{"n_layer": 13, "d_model": 192, "n_head": 12, "n_kv_head": 4, "head_dim": 32, "d_mlp": 512, "vocab_size": 2915, "activation": "geglu", "norm": "rmsnorm", "norm_place": "peri", "norm_eps": 1e-06, "positions": "rope", "rope_base": 10000.0, "rope_fraction": 1.0, "qk_norm": false, "attn_scale": 0.177, "bias": "none", "tie_embeddings": true, "parallel_block": false, "extras": ["capped logits"], "init": "uniform", "init_std_qkv": 0.0279, "init_std_o": 0.00547, "init_std_up": 0.0279, "init_std_down": 0.00547, "optimizer": "soap_variant", "lr": 0.00558, "beta1": 0.95, "beta2": 0.95, "weight_decay": 0.0, "lr_head": 0.00633, "grad_clip": 1.0, "warmup_steps": 200, "schedule": "wsd", "decay_fraction": 1.0, "decay_shape": "linear", "final_lr_fraction": 0.0, "batch_tokens": 32768, "seq_len": 256, "doc_mask": true, "train_tokens": 127200000, "steps": 3882, "dataset": "wikipedia_en"}
Each number is 500 + 50 x the weight over its row's rms, rounded and kept within 0 to 999. Layers, rows and columns count from 0. Numbers have three digits each. The size before them is the row's rms in percent of the matrix's.

# q: layer 5 attention query, 384x192, rms 0.151, rows 200-223,231-255,263-287, columns 0-95
# k: layer 5 attention key, 128x192, rms 0.14, rows 71-95, columns 0-95
# v: layer 5 attention value, 128x192, rms 0.169, rows 64-73, columns 0-95
# o: layer 5 attention output (transposed), 384x192, rms 0.163, rows 192-201,224-233,256-264, columns 0-95
q231 093:545504390552515389529472504506503527525501404527489473548460408495470570505511494491486527486479471539531386442513421460428425575557448488452513465471538478450455392538474492474541564518527560439487471504491432439582414571490478552500480583565525485555437534482519543516446511526460564554
q263 098:509487462526422519464472511366466404604525498440475516497433492488516579519516470404431503585478382526529465516543546499562469499491594493587492586491536564551556453554564545502420482476492479528573495570571443447448534590544514452435471475436577548464534497437554513599481555601459564537
k71 106:496528487435507422451492472507477547430488443350497601514548460417573530503590413480528528436484554547503482451468487451541451569577539571494574532454505523441439456568467500498471484479549506501471441470495555448541513548524562487485481498514551506597624491526527585457499594408409596422
q200 099:481434544520449617545495539509559438507551490521445529486428464504478496570538573385469476520494487413524506507479376628427533477510467555486487457553474503461516530526500447507487518398417544577539494479475435547507511518459459512578468482543535466453529535543438671438430486511510539516
q232 090:497544581516555438435426558541524557490486452494507496504459585510500558542592510490554585487443560423524508459458546549489523531461494541412502515497566418453512527534464559597463559520486513492542472561503427463579480540574503537551531506553471543518567545518498472549481494539474399562
q264 097:474490479508397498502423436463478554534461579540488525653536460517502516519414438491488439595493548485536608569404518553429504548618589520477619512563368501502505521401416507475494532530506490464496486502493428433558530484442510534443591473504582575470548528503431532474527541463545498473
k72 117:442509483466509496565452572472478584503531429515540447474455450490522520505548515481488414527475560527483528501462534498473448405381472606510598499396523465413462481480428498586536424454539480491604440525570537523555464557577542541533533529478472564512565467549440526442410476578510503533
q201 109:464534542514503480444649444524492485500493624514523512505481501512562487591580468534554493466471505533542459534483506475557503484458438498497458479552478531510539504573499417497493464436495419545551572514531489430431418525538506476430441368471528484408500462557473518423518423544434597542
q233 088:556473461426654577553620550456511606446523554481489452588472492566507524544503434479491484440467515553523459479449432527514498485515460577493514510494538464377459475543438529472524511368471478448526499471456511509568417559483428582553456566541529528460523560481528499451518550493561517508
q265 099:522461432548457555439441511562513493546452481490504608458524460439540541573511430439453447445549466561513549514475449436486437445529414444478538574485474585575492516423463513414452529500498564516434521465521508534414495409433456500460541559424388441427559554563477443442472516557492570507
k73 105:526472473506586552467587551518507502463515510545545467513452542467469542503479476454532518566431545529483535538485482503518554424559579507481460485479594472498538526540608484515490408502516435481433548480545455537545583443499530552578539513565491469490479561469551513542485518498506586482
q202 109:534495490485430451495508490552440533539519542457477418460461550461435466507661587532494467533507581366439543481588538535504475517447492554537466489436435573455422442520388551513502521385526536531468525427579501526443542478480466551498399515459426471436494475582534560534511435531459585559
q234 095:465535596423502506557494546516571440557469425415441526615455488479404511590563475481583469508439447472569446445477496555489505530471550479472496489568598555560462476545519442429525549470438504504562535440411544613459462467466482468516543472553579491567618571464437510498545623483503490575
q266 103:600461497496511437481482504500467512531489491504539505445554576449465451395560526538439600556599568489568425506411587464445446467495527523463470554557397546536444461426393445557527525552445514432510527565577523472515484514530433515501514542496481431485481474566383457419415469489588458479
k74 118:444463490478435554506489414504542552597441523491529551502446495474469437563533505509469585498506464488523462430469521397490432452460521475518535420535515497512499499490527559479542527614451559509567461491512489539460467530554517521526613457503547452480531572502401473426464492495505546481
q203 108:561519611466449553530605543483559456535616495479501445503584433512541527427412502514453505379428505428532506486493533485472538468566605533524566417561509513475424499475471399469496461486537455469497527566521466523558574544534411513533509487473469559576474498469504476441443496499466571495
q235 092:504548526506484607427541400480519541499459417386417461540485491478496381495401477534549435611463412553498527519465548597552483508487405518516560485522486516495525575493466541547413483438449457548516569398443444525532527567561479447523498456491509575499422488525425520476495589457459583448
q267 091:480484463523446489512484421543475471498554443551433487515530504428635468417500531551468437452400476523420470516545541577465563482580576394481549468428497480520592520495521561514577476552520492525427550432529499455523496496450472498392524471505480487434602475567501496558563438579425461491
k75 113:453588516487508491621611527406456533482517507462468570504459496456501503454542509504556464587398552533526545401486464572470428503458418486468541551543486575489451501520517504483563440503523558468529475465499469388501464581558537408459491383570509565569415482509583522483551459493428524397
q204 113:495547497527563565521492505571388460415451519455527497514487445344552498541547437506467546466508523519451541513501459384482490469597506481503605454500532513402418460412488478596625553431430479410503447509422475480529484508503476480548565535478444516509456521516577540459475451522462475416
q236 098:530581541472526519491552514451526590465480499492461427473405425522533487530462473544547595500484545509554455550516494393513506522454525623483567578536578491439455538524442459452552430553513515425489502416529440506422426488459513519424482495482455477389517544436393510523554471563563540461
q268 118:618528425555478610513534435524508476474529584539409457530500515476495480569555521532600553429484567552439447442575453504475483410546501436454571481504564539492456489560439539498577509435473507510413479556494495515578463460508546497466457514570521415508531556487522493542452526599482485515
k76 133:506473457522509558454601527456452476469504522527503520558501507548508407507570471555581520607493466528566467440517501511449486454493478456510671485567590413450390533508504454490506441544555535487501483518542491490525494492472555443497495444492622461462493475406454471526582478467534538475
q205 109:440515508518500532482494449451527523553484484541479530539535447591510496465514499466554500472525510558487587407455480566473466560520479551580413576515455555471559514533449552538486530456532532479601465499549429457373556521480474540479510507466610503551444469506500451472405562535425482609
q237 088:590582526460494403537463582542563490572519496523523484538629412423464572560484591479551502504506502465518445458572542462526469533503475509550435523483508570452531400451483527527487417455435598428481525480504497459507486522529565581511477541510486497415546393548555505502478534471466491534
q269 101:383456399435544468506447487480558476416587502500407517479389513547505553470473483524525500510514459505535532464495503615563561475500582475557412568484580513569524568569535502416473463512532447486582464421500579555456559553487523504489607420550523430505525530407538452469461538571494469532
k77 117:485522511496551484534460469501508408449616472495501574488564503573599566525391456595541442479437428475549513611380517596567454490605561497461330509446542574470489500498532434481506446434576470497490441466460570435542574536555473466546545508473488559480490527463587582456455464444414505563
q206 116:445468540490426417595588542433612395549519519385499423495451453485583521496429557494516472406509539546437493507548512520452600489450538500565372509570472508528519526544582507495445456496491436578534466464513473520442467576482496450444489415532491452425526470427466599485557504604465499566
q238 093:495443502510457514517472375570449466490521529522474456472482413482514561515493441429516533409513456585480502582564526482477493384497477525415596448533508421538415482463490538542525565459378494484536501486438543480573519513464426494477489552603457514516543570511596504552478486441581440508
q270 124:422530533511471437473504526437511459488516470405557491434459466512566453503410450517512574549497461510499492506530534480565521569495481499557482485531540465518534563531506516452458458528470513515473575466523491514398473478411494471506639400564497502517503512505569486553539541524545576393
k78 136:418462424452502515580550521516430426501553459420502533402476498505531562556409480469542581455410460546458511554587548475568565536508528515452503478520559531545487535490560388501512473411445475495438492480507525532427537523447423489497526421506494534546482459577490476522504493445481502483
q207 110:471576527505513538580602421674543407464521375436533490556552540548411538507556493480550463496546434524475474501452602526566510407479494444478417576548473415542539493483540382444591542408510458470514450530512491553521440415543474507458512458527480413460484554485461526520525413507487490487
q239 097:513529443543515480493509488430502593434495455476562519536574465536529433462414544495539465547459529554506516438565558525458466500512500521475418449523475540473529486389466446389518575460426488529527413470439455528470436540533466481463466471532473550446401541520446506433593468474581451572
q271 090:473539521447467471440456490551509464530548527489501466478398484533449512551552493583545540479485494488597437531492476430558525542512520463529563526507516502534515516386515467615528513553521571467565526525554514530478480566465443542536461437527525520625361543468469464543498604608621475514
k79 114:501487498524503516615478454448543601419464426550509524513590472455478500553473514575561464512439530544486420414625457489508480492460452596591508458479482499499522507445438454481512536460436366576581486584562571476409518535557387487559533520519561485495451500438629454483402459595492509603
q208 099:563467508528496372494478480493455556487513491538607547586555423555539572489458470476482432507523463441555516496470563558499512551581487520491543465506543567413474424520544457557490509490450504511484473473498554496513501495558464417491470496401495402474470569522390555531494405514521416528
q240 083:521536491436543536497517458493418396587629487475672573505568525515503399533512547522432442422530616479530488545464482512578485562552489535482417517461458545475579488512574539540511489580428548577549611489520481538522521508576537447586496457566418552477554550527572491518444445477510447445
q272 089:412485474446514642455480513515559501463596572483430478530573536477511507423484574435510515503573557476390463471488476597536526483563513577507422545552556416483460583445447493541489484468494478548533449556427467458432525481450483505454464563482547451532504489403441517485460570500460488567
k80 074:479580466510502559535517504531446526488470446460597493440457523498518521562528457543466593486451442446552580444544583453516494501506529442497512471568423528540501501509456588402411614499507547481453548450495520439465565523496504465481445468504564596553522458535566485511356479466548538430
q209 097:431485563431501492443579430513521504491506521521410567432541547477525482507461525535516525465443458543389493451541524657458491455465451532478474505494510478461434591434439562528510487514459504569500532534450409461359523519559556443476480594561503546584444435474528399450475465460499565503
q241 087:548539354550509561479481569487534400464524449479548472504576425573496499463652461496466485521586505563422429507444517541503573480561475475493496521486493514446499511544558483494341473439446460509477504502509475553480449476451544474544502569391514595492468535527468561445506503530437500528
q273 093:553510441464492527499488452416471503482472495512539498562609572505537550460571505526461469476466452484642541512449533505528459432497472490470570523450478531511557475493512512465511471454552479428480513439523427514506557569459470509479574491584564590445410554500465480501621425394490571470
k81 086:571536456510530423422501520389514449518545518455452388530509498502442484573488455526586522459559471529430519467578398424389493478454528547547470479605515507539569442481644462557506538552520464585524556390445544525523544562555529549472612461471442410523565438540456534528459470575568455533
q210 088:456536453557463529404504498583538523430449444490529407485544535518517500519487539434426516448566413536535511498496525465511509450522483502442533403570430598457471489480495496503502499577451566485498516469499506560450428555529370450398380470438573444474504539559493520565533422499524459487
q242 088:493557433476583546468474496498502453510523424473469529579480493551603461387504494456501512464432432472565485553588550605458537499462528532549559578576437526398503496461451507438547547475487551452551487528431531499497462523477569524475523394525618504463494376560527376373465494550470416451
q274 086:501479560555579568516514585431494470443506520557563571452549568411542384526438493536555624462547519476370493474558461521484526475387478580497500498537489449465437495528507566508478561417521480547486513503482511525537442491535518421485508461462534465590566476402543540462432539477530447480
k82 089:420537534508503507446494404514570536481472398499491470495501417486455542474476516461501425497498526548514454557509439421477494540505564690576439475561645533469473490484489554460460435550468531453509485508613473524460444550534480545511563477492463502506393524414498421531548515515509503502
q211 103:429437562458487417487549620531533495479383463495485503481524450542495489504549456547545531623512508459528600544508453422584482536504541511465570484536496475504390582488472486503526523583468511558465458436536476563561446499466544451547469489477439452572480540472382519619529539448530453560
q243 100:469524453495422530518525493476533592476523450542446620445561398488544491468601504533479430482505555510431466452456598469563534526448496509514531502546543387472550509459514455443530520469410518483499410467460480522450415526491528566540494473498528441407516589598459530516487553554468427590
q275 096:516522472469513481536359549466503523536583534503483487453567488451467504475480522484537557511476457492418456441545435522447580489443465586550504468547495429530482588498425502593528622471559466546459545561427516474533524501514524505475402533453449450578372476400513474468486490445523468470
k83 090:514445478516410468483474482513547581473513501541490516459502483527572446432533496573448465470565572447447540516466524560523522483546483525449596522411461501489551403431457469491499501551520445421526434477463493482521533525458503468527589565493475555537621553429509584560568452659481419478
q212 088:555414637408488612539524503535456385615556465435545488511481477577484534515557507499579464384497433445605477471525452428539489561461553438476492494546492486498552554450461516391552450426448467543513471541500512470439457535522435533480492464511431471468525484494486489386560441456483489383
q244 094:492501472561447535470488463582508470476441464515452542445465483484467416488586465509551508547435435495496393489557482482535506487547492444499486591520559510483462497500575460472590598513494488504441437497533496470543543553538436525497483419550469478389491486536509467576448522435461485402
q276 082:528578442530588463458466542509515467475520549453543496546449446517435437554465525537519472504563474513515534515443465575515454474425462546432445563595501510520545480560515503571516514506560512456477527507451594488497480462492484522516483581391529452505451493507558522541536605451510404469
k84 092:390515549576545458474520498526489506502524522579517530504473511573546466405532495516504516526489572535468491483542465437539516503493586579544577555472494509494489471547591531541593455539504599514539555522640463433406571534520455429516484508556514536517523488518563413487452516493528516374
q213 101:400507504506464415487470511546595535508529493500541465555508494616503519513460485491516470459573506434510577529552529476545396516563446505490577557547530566563447521497550413557513540577495483484455462483445454470566486524479533516615500478563422529550563528481443537516566558529486407541
q245 096:515497514555488481551573470543584509481555545504486491414579473505624523494485536497495508525574574521446501467534462423509529456399496544472537494465489508536571501509483435497520422472466489385489390515456519537565453474479515528468527513494519483501536563544459606403579535530391539518
q277 086:450479460366538467444388482425482576560505527520539406443526508518548502409505520449554595405409484464532496479556530400477583515529553598436535458478496470491445539455440575553520519583498528530492537515510455477450455583572562555555496533468548495552488485381520474490416560515560443565
k85 099:550532499484488454487538553571528584476418566548501548329517549395504556528495482521453548552483498516450456549443531558477503546564533548422559420538420430548566439507478524533512495484545447473501540461506502460551417548516570524510513523486495496542457577451470594510515473571520511552
q214 115:401409491430559450438531500536443545447538487573514418491460547474500508491482435459485469503508473487492633517528498484525451538456508455410610483489508569518482501452455539577509529557493476451472353580411436509453500434581493443461400471458464537482559452577395464499560576571489466528
q246 094:358516490565478521561443508427501483464564534450424508515535498545540552396436517567566450514565486461453499527521518467446614478523421588507540453463487535461566471539494508478523492519485505439446365430445517413525537538525648443517417482525501406576539537484508530406514532554475444470
q278 085:472496520482498527541424506592480495506518456563472475491504501486505526533495510505484511499584547522473471427569479534515534510527448537408544499523545456553542457434482542598575594570440441515537482547489532496516453555510468504547526493500507520501547471448409611614484573543463464600
k86 100:572515453446579515441371558432527521516531492557502524416585482410547490476562519528485373575469511431498440522376450569530524561551391486516530526475434575386441492467473562514476539513471505538461579425508524525546431634446532557520521576498440654579495551489523507549527359554495482524
q215 101:469527491424474405543476455521531521510521462541529445567567514633483599457536528418443466500546551439473587536466452443536480417512545491539513497486501487499435374461521525587576457600499509438468559504466522574472495452506467554512500546471552456506524434513536396494508453579447518510
q247 092:540513473449527447480526526499447551573544553546549426445517434525464447506480476417491472517516496519467503580490521462449496531530442352478458460468433429586483466525409541507411474522536449469517433492443464513518491561539526505545395501452463598517538570536521593494534545548434550557
q279 091:588595503446468525470501493462501475545565554486553423531587489482476462427509463515471526535567590468532456453528483542412571487438555512395527582522513446427442523508480546490500582556471600507472574474455452492463394515516472601453473458476414418513447459497424509600564473464518500562
k87 104:484452501546538474459579556435428562623516512519648560515509484532476552511539491470476534467556521403471558443544586583510494517478433454513496495453366534503573494593542526530418485464563555491357501470498434482452515461492561477529444552516593513466458549494490570488447542553512549470
q216 101:393506438491551462431599487545559417585522597510507587490468467486470495504515536515550466489449464506403516517579533550534490463512480477531526543568558447494553497650564433581506527392548479532563515521407529521530489382521528510486462456484566481470556560497491534423558467476493563581
q248 100:506504536563591475554502458591578538527522519519497536528473439558381449508521507412507456516460530551496492476547537607513509484527499582573489524619575484580488477475524422478577628515434510508448522559455418434486476415508571473451453520497497451475473582472498451492476472507487502490
q280 088:435493480492455516513537564439531493501484517501519486578416500504491520432541487531537457513558465605597426467419530386495419526502483445492514511469513486541536576495553490516467458552547492489455549473542605470465577496422496508592504496534518536500522559552504595544524422468529533414
k88 104:451510477560467592530402560417558587459530534532516492333511546557423464462512516545547455514444495493575468574501586476440525564454560450481506561565488518509468482418444449524492551491464415446554481456427553451496556457543521549530522501484574410515549463431585490545413608585492512566
q217 105:580504484575573525495517418543539513514448496575442479577544589421447443470469515527429579444490507540531559524459538492517440522399387456463463493433516477483525519570456562441527539502517514458572437495602486484494509534549420537390488487510553486401600527476527416527484539483568560589
q249 090:518506472525469500460456407593463435595573441438441516515541528502530501544412506512451480446510585586478563590411517499497511489478523534488485447473509462503486545518489524537443526578529558474475441491482556602625562500541433514502447534521367580468471442501508544530538563481558540518
q281 095:452458435530537517526529547526416605468511487562525493506541557487437482545477557472538505437414401495472412552513554490423376497449504504566421497524522550501521490562523521510495532442474645561537549517469492509540504461494479460504467439587527465430493525529488504537545418436412529525
k89 109:526489488556493445518505409484565495511583542513502551590595527485497438447519525444488605555645593492476491492522448529477517470567472452520500607538518562528506522516541561585547503623498523429529501465518527466556476555516491536435463555481494477438510518412440474435561461530451562508
q218 104:496506568456480446465499499526488520589526569477475509487499592476444600507382509476577555439585504560529460483469461521458447602446535478530427505479555408457494495523483463551560556543468590495561559553481485446462521510483424437540533412556550525492533514448495437532489507550497461494
q250 097:492387428470483490536481446416538609475579528507472577518532500402492548459426463493521492448497472497476507464496508569471443529482468479514513572614541508495488550407421415461511490542500517495468546479497528565608623503510576551525462570472499493434557524512459464517505403487455458514
q282 093:501562529497445477548514525537550535516526513477536563474420454439548461461557599443544545541530483479523389500433496517498479489457491605556456534494446411624467435583555569503462438487466514460505473442469596566420474583466496497563470559591500556423519497448548443517448593452514494551
k90 107:529498453480543524544542425529422497467507595447536583450514577518550552592471594498475553469441515552497588457481397545424448516494386457473435543554533512465558511550508506641486531438541407454465559548488577533551475435466471552445481500418522532545465489534444504484566472483491573521
q219 119:471543466525603483423432626553561435492554446476492565502513469581501489494438512438437496567609528470510521524537563535504546534503508534449485514465512458564514534437588424504386431492500515453531449500520525572445522530516456515532488431404560537507488499537489576442540625406565510558
q251 091:483480557463618538431556499574480544473534534530552527561570478472534487521576505556526395548458468483494531511499431440485446515513479470510538541512470503482442478540521451500529523451535485444519484492481489447501428406589506499453562577530545567579487475531388432517393373480518557445
q283 109:493483498513477438497483515412504482492595512471479626593448502537433427468361551536460432575566440419539539520435528609503472535539477539514471619494499522546567579467469521441435476448532504581602527449473427525476460524493484436561554476429550559476505477522523532423459572474523533568
k91 122:466485491448484393516471530561489455470549523465587521487470477469509519524462559491524400418451611499559458511519519483454472514573474527484333472513508524537488543500508557548528522448522524568574480550487535538518448504614506542433496503478468425563442440526468433476424502537479469505
q220 113:581481415490475582543509470558437485529518568561554467537505472478466476526469466489563575492466529541492481503501518379460391450497541425422591537472531497524377412522487556533541478469549499503467537528524520520581593470590410525464429517428530514491401538514495482431513496468523512443
q252 097:518441509496442521565578474511490518610428512570501555519389467511522502438450550472512414535410423538490517559429454447572491518530512471539486407502546540599454510447510436475482562535478509383499548519487465400515549490487406335491518482566544443587535478416471462553457577559527514445
q284 106:538496469497457548525603443493428457509430533469565452570520466518509481513408467489471564475527451511471479527448530423485467504620508490518577535480514550515518440470436543553561510459538469478491496522493456517509530486572479443554538537405469524513392575407388528465507552471544516494
k92 116:541542566476426555497567459631504529540406532506493469490535488456518432515475527556527471505577405465526522400518493402435497549522520416561591422552472544523404402540525478396610527478532485514497442481559505502546481464533525486443491497496513409507371478488486416535508454511547482441
q221 110:488530441460511486451450544483545496521397482449557477486545506529602517561494490468411540489508479499473545490526480565531496605538511496572474468533476544474431624571460538452409431536477544551543467476370412533445547577479501489499519537584560559354537581469496576501473531460555423498
q253 101:487536524577496581452480472484506566543525452547551526535424487547528484564531561547574494517463495498526520625447604395565536504570488531563506500480562528422483481422559535451541526394434485528522549508568519527474490516547534472557474434536521574424488469479467476553397546472438504507
q285 098:436495499504553505562554487429482546492494455522567566535481542438506577396431496466544526527431453538559529444519465514479484517421470468560560568525489461509599487499502406513404493541542560554568509581456444465427550505443513490513529458533544561501595536495430468398568516392553488534
k93 107:478473548517475470498468572577514485451527569453547551484585496439493566518449536444502488450437493470469541488448499513545466521542598418475403553476592510481477523454547437473562561598519487504571551486441482385525426505568454487478524475403499497534536495575554514491537477429474470464
q222 122:611492587493533535542546565537491514425482636577470413508524552525455458538492594519527498521502507467476552503552530499430487426501515449532550456507493581469474511435457464507531472449447545480553516504524490430563466476597470508537468516459505509571499536534538476495498597502494434451
q254 102:520465480505558471535483474574513567522515493456463550418453484573562522506464471516403482584493480548489504537446519524486506403567596490551558464493513447561462525549611459605504404537535401447516557546467476464446539577405427451486443429440506509603593519464514538515517505437490532527
q286 109:409495422459572501460461504469454478498493509635442488475533551459471465488442495578501521389555426515524522528433552515561531477447515465414517562507554526522551477519483545488590602476526547495554498544490509452585532496643510473535446522488490530619509475420549433489507590495519371493
k94 117:429534533549497514510403508621455505451517501513439481435440548493584460566412535532466476560490547555548518512508519456468501543455548560434509528526527548512521468493516471463471514473492498453603380474529530613477583538465589502499475579554463488526517464383501525525523460543541420669
q223 104:464520528457461470535543476433556551497525547609417464399505431508564477545535489491524416499501409408523455485402427499494517475456601534565489604531533616554509555482519458519397513518504408520577510459474490507448404438525485539502475470381538481448492450490558502499456591471450490563
q255 099:548546457416452465539522473476555500448584486397485416449443517387583466457478416513560440430498509536472472539440508457510504494484476484556425499566506553477505590498564478514515472505426440573468485481541477502481532476454452498432425567418556514524519509492572491441560451484504484561
q287 106:388500514508483486480530487448490514548539526488428490441454489577593474475486551485555509480442436467478505437535518621537526538505494502508518534392578463480549501488471519472415486579576543509532479473433486536475427561386465552459528427507608481538590529457491449541499511533442640629
k95 121:514471542513463494553442604409451458522582425481467539497531519494477610446508504501523503449398477484531528567516513612431414525546411515426499494470558526474451523539462516464496585481453591510397538478430504488600500601493521421462497564563463533437597475561547532490519504449493529490
v64 075:456578458448481523484504543526476607467552537457520469579444527474456461486464458443493490516585447576508522490505428499551463494538548514567434541540569466448542386548585452542482537560469498411555555567491483518422456455491453467532520508514408514525431472473456557518492576440491533473
o192 103:511518489514567456490473452517452487459483552513510515604490506501524495521525515386542563458503544467530487483456590570495581437509544435467628512515552533501515615426555530519511548499552458513586439501555442485506557566460465553525481518456513438517485564569423584506524565428524535613
o224 088:535498534411532534527491477458492542562548419430461447433503492538428467397431497527479476466520457545555492540528476562450495467519477489455556434472466517492483520492532570498557399502509486530459622509528455366501622474599444537492497541509477514480595526502574377492481506552505451453
o256 088:424505487560499497525512474508499485510508506543563522519506538559480481518580478567624459504428557550416517487555503501413502492535503576545388473513460458502462467514503429538444511477493528444524443527448553508528477491411536561396515434460456401529485554482513541459536510581411448515
v65 088:451489475426514545491525421508448507455569438421504478449470388464579555479560503583484502481503528528479560493422525455497553519600550446493601450517600534566356549508505485479556505564560493561554476489528539439489430496458500472497441437577474456539482460507437411494536526476521530459
o193 090:463530461498582451577526486532493538455570497569456514574532485522536494510534498483541499561477591495536564481518532418542548508423630511556487474505605462366451516512433511611591557514489526579426415598448511382525528513549562490452453534487445532524476426497498528537481470438475434457
o225 097:527525497520475523409409521408475523532455493506522516512512563537517442556456568460455484441525517478495474431478463535485469550608413504482469488486457531444586464481564486501352488478460532457567485447485468565532601515412456622513457548469558495478495545528539567555540568406461464534
o257 109:517509542525488464558527420480533466371468543493531446562546469450559459547550502560546449532555480538523527579576503465539526465488514496474569544538417558606493537526467485484593440471515495502508446470526437382419422437509456399498543455558491525533478572505446444519475431580427543465
v66 083:462551458518539490401501550481468498525500492494511515511484412457501533453543469500471534553553585510493499541485441428478426449486527473593501529500455444431618545461554515636421557491553538534466521540501451557424547564494529366483439532435583448449502533612507498441525457516540485425
o194 097:540410435456555472561499475538466481581477530467486502455498419501493522497520552460508572482447598484586406440425540528582497452572503416540450568449498545539609571501552517543440536433620429544537572546465456419483527528427550517546482488474491435467479530450446413492588445493490480487
o226 097:484489562502496462522494511566486499497546388443462524552489452497514583557453467476506560486549436495518551557539496543543573437437489565510490428412549445493470511530493551435518427556475565476623448407518537490551465499556435569583462485520492532525501522433606528443428531523362439468
o258 104:481515463542476584372517527357519538572408479632604435557509504511431514502521478548475451443534536482482515522506488473416478472514484535437510465539484572463475473473478463495453563554462438501546588568597476506489501516534506489453516522438530569449475497600483482524461461514595460527
v67 096:562511522509502505418470503502452533532603543467460531500452480608493489517547506466533499551573513441565505468505514410424527464514499525512450617506590537478508502402468496483424460541505526549498445414513585629488524610497558621467516533455499553546438543535549490465438514566537516594
o195 113:518590491491547495487418499518457487484489503472563529478430532605473591526569553466486481526483578436475448430413488527520508603562606586398478520505540520567521460449518497526424486620480482515554481415579514586527481551507537480490511489476483390607563427489551528530459543441560574507
o227 102:459500568500442486509601491439504519415465533549495429519411446385457503453471472526519550454408422552500482503529559416512477499466468358515579459472450423511497619489454509494542555408502558435491493526604493506557414455460478498577474514610574542417440494517455548510577504561482456488
o259 092:609489541558514576521471577465525487525488498513547514485617482532541517465441498543413520495485512467555494459447638541493471612439474476525440483467448583421473515504502483540486427536503446470407587504471496482412532494483594498478541587461496483522532476504499411541470422499505420514
v68 079:436427556527441533566491572499530561375531501515467513546427567480565465515562551429572485498568423545473501496532527519524484453460501559494462528573438502492506519466469476484536480579610478564578395415489412488510600566449484578509574491561493498578581552462540536501474483484521595536
o196 087:486552567571503452504495599557503472496491465538405464406498510533537588515469517510560474551599487525348557431530507463501424497496513496532476464488531417475415534457503508526458538530472512513496501551492546520495561542477530526425497609577510526564508510543485490544515451477491494509
o228 095:555482403529533471383524489540470472590450471525512478461561454424516487458610508466389524477557605479538479510485481533490537536536510458514568409606413477473475496526496577544530482547477494453481547544501482519572499485534500451494507549455497522432501482435585532561499503464521490365
o260 097:434562505500475536495428402473499506418602521494502512542529502603398564460509495544547459460428465493541511556364550520593482493483459592527508504388489489569563549590469462454560481490428560580572507381459492520527488535425492555551529436638402469518467489579505486464498499530514566494
v69 082:502506453460532474457446500514440517498537617514516579478350461551604439500485489627566525496434616520581582508516497504554504482602535549513517531494542459538487450569458494534465579616511465457499428563511497406551490530509495513435419512469509494453505461507516515462447467574446478491
o197 105:546479444550494395646339520450427426557559503538547453554458516540533532536499612530497520556545547593551453517459458601536401596520514473492587495509501508548448516447465528481530519557492576502507427450568487455487498472462505456455506561506473416546498497429532453478490478508495527526
o229 100:516452514398491556511555442517490534485540433430488484492427378449515520478461488498423474536603497506509547543495451457447401464430396546529454499525450474533460489503558496513418480477537442512494541549543530533457556593538489433552513543483569501537534564486555464559562582478554556527
o261 094:500502562512399435485493534506612475457405457502430531453501512448363492329564445416504485393493424502530581520523549428541520529482472570531430512491519477527542504517536534533569450507517548474549478548562490494464475521462476504505484498455507520454474590479543495500483514530436460420
v70 078:461412439495461549494509536524529537546533525603463387434504441511507579504571485450576520447553525459487530532519524504453564477537495531462457488450472560587524527423390480529561509428478523559545505510502466401459499605535448620418517512517513440457491648520494539542450523514498467482
o198 095:476462483527483495549602511427475481470513473576567462474424427431472533618571474586592437541378595464508516424569491552458533508580519643458458484473522638461485483442491484538441547452496513456456484522457444555500488549464577513522551480533512571614496482421547447482533433504557515480
o230 091:482366636494426443513440536565482425538563457378483607543453488434504525458575503580483501492513508513493522528526509432509500386480519406513530490454512489478488519559573566532479413479509448429495594444430503493531555487524506449527435514473405407534543498474444506518524508513462549442
o262 099:482598423458570471506419454496581491490468481504445525460542491545630474417434547448406510508528490550528503522422521558532548530583558535566529466542585415537494493552510584439494520482499487481515465514487453344548508489479470555368483538549523511518514414513415480585455487510398509559
v71 078:544466472536468507459452487568533490471451400523497468483550511513490432611484587571512450543528498470415476427486428458461440423438553442540552424469543554547409540486521464473552589500474412411512477500548443650480550482558438582500617493456499519496413495501416525493457409504524496394
o199 094:479516506466590483547481469564461548525545502454489514465466524456529482534527447549499569646538481624488522467513538515528412388449457512541574598500481574547420477519420465411538533547579515503541462493424397512533527504519449575502462547564460523564494453444501505454527519468572520499
o231 098:563447471551521406555556547427405455487514498545388490373455541457537471431503456497526469477500456437510552553525516487503502560576494562468447486456451533462483509570520524480472487487497559445512558434541609525494409497446472488448534547510510547534438478467504463528535542563530559593
o263 091:462598569483475520497543545508496528500488474483547478637457425499432493531516636540418468489451535565407434558568477500498551537438471514497516425533462458525411537482619476488490473494512476552417555589411457575462542488573580549570496463453502558543575501555554587470479476513433477475
v72 088:575549564529418544459494447551475493641455470516499520493488476450401509534488571426389470448594510428456488584482388558450412451517501533560439520452525511484461615514528418544423510557392508412481549573491503513473510469474546555477436541515569536465472540461454523572543435527451485501
o200 092:580564521519463600420469551387440469529538495491635446549562576495446549479514433471511492507483533479521528435581454543475477491601504589486567447560538489443501439533428480492545504514476478525548467567469510432485595544469508619445544516497461588592441445510472525456529523516548451536
o232 105:369433505534507480522529488513558465495417418550400443494454539459564464497519457596598508432528437579477488419582588511423483548577484496482461475532522454566467493473490542517531486435447575534426554421495486452546526523603511375559491479602450439441570441425527515520473539475433494431
o264 101:510521516505461533484538453565476491605515465419573530524467431540474503516566577537357576472516535399541505540470468560451456451395462434477532594565495444542519463479469541557451525551546403512464537547516438511504512545451417561407463496452491431526472544467403466533542434546573525488
v73 093:540497480447529431414350511425543504510553503580551498559480477505502602489447542525498511375542487480545493553475437483564496468552495551385559443449572482464456558497427576501424417550500600535503521484509526477490512553519497614506484568490464470447435516487461475490534504572501522437
o201 113:448474472475551517501469586343505499573408589524530494559510447541500527470543530497526492496490609416532478432521500501564395392517495503507523473490482529460522518532490515492467425524475442530478471493528463475512500601517533549439549461553444552539552544513502482473492528465572504533
o233 097:504478516517469557461547477491464471472452445464443499521419490508475451468551465550566474577496433561540519556628503486492475502460457452603512524586479490496502432469500524464590534503474526539483485536497461480505505478482486518481413422520562446557456509564523557541525448539497520437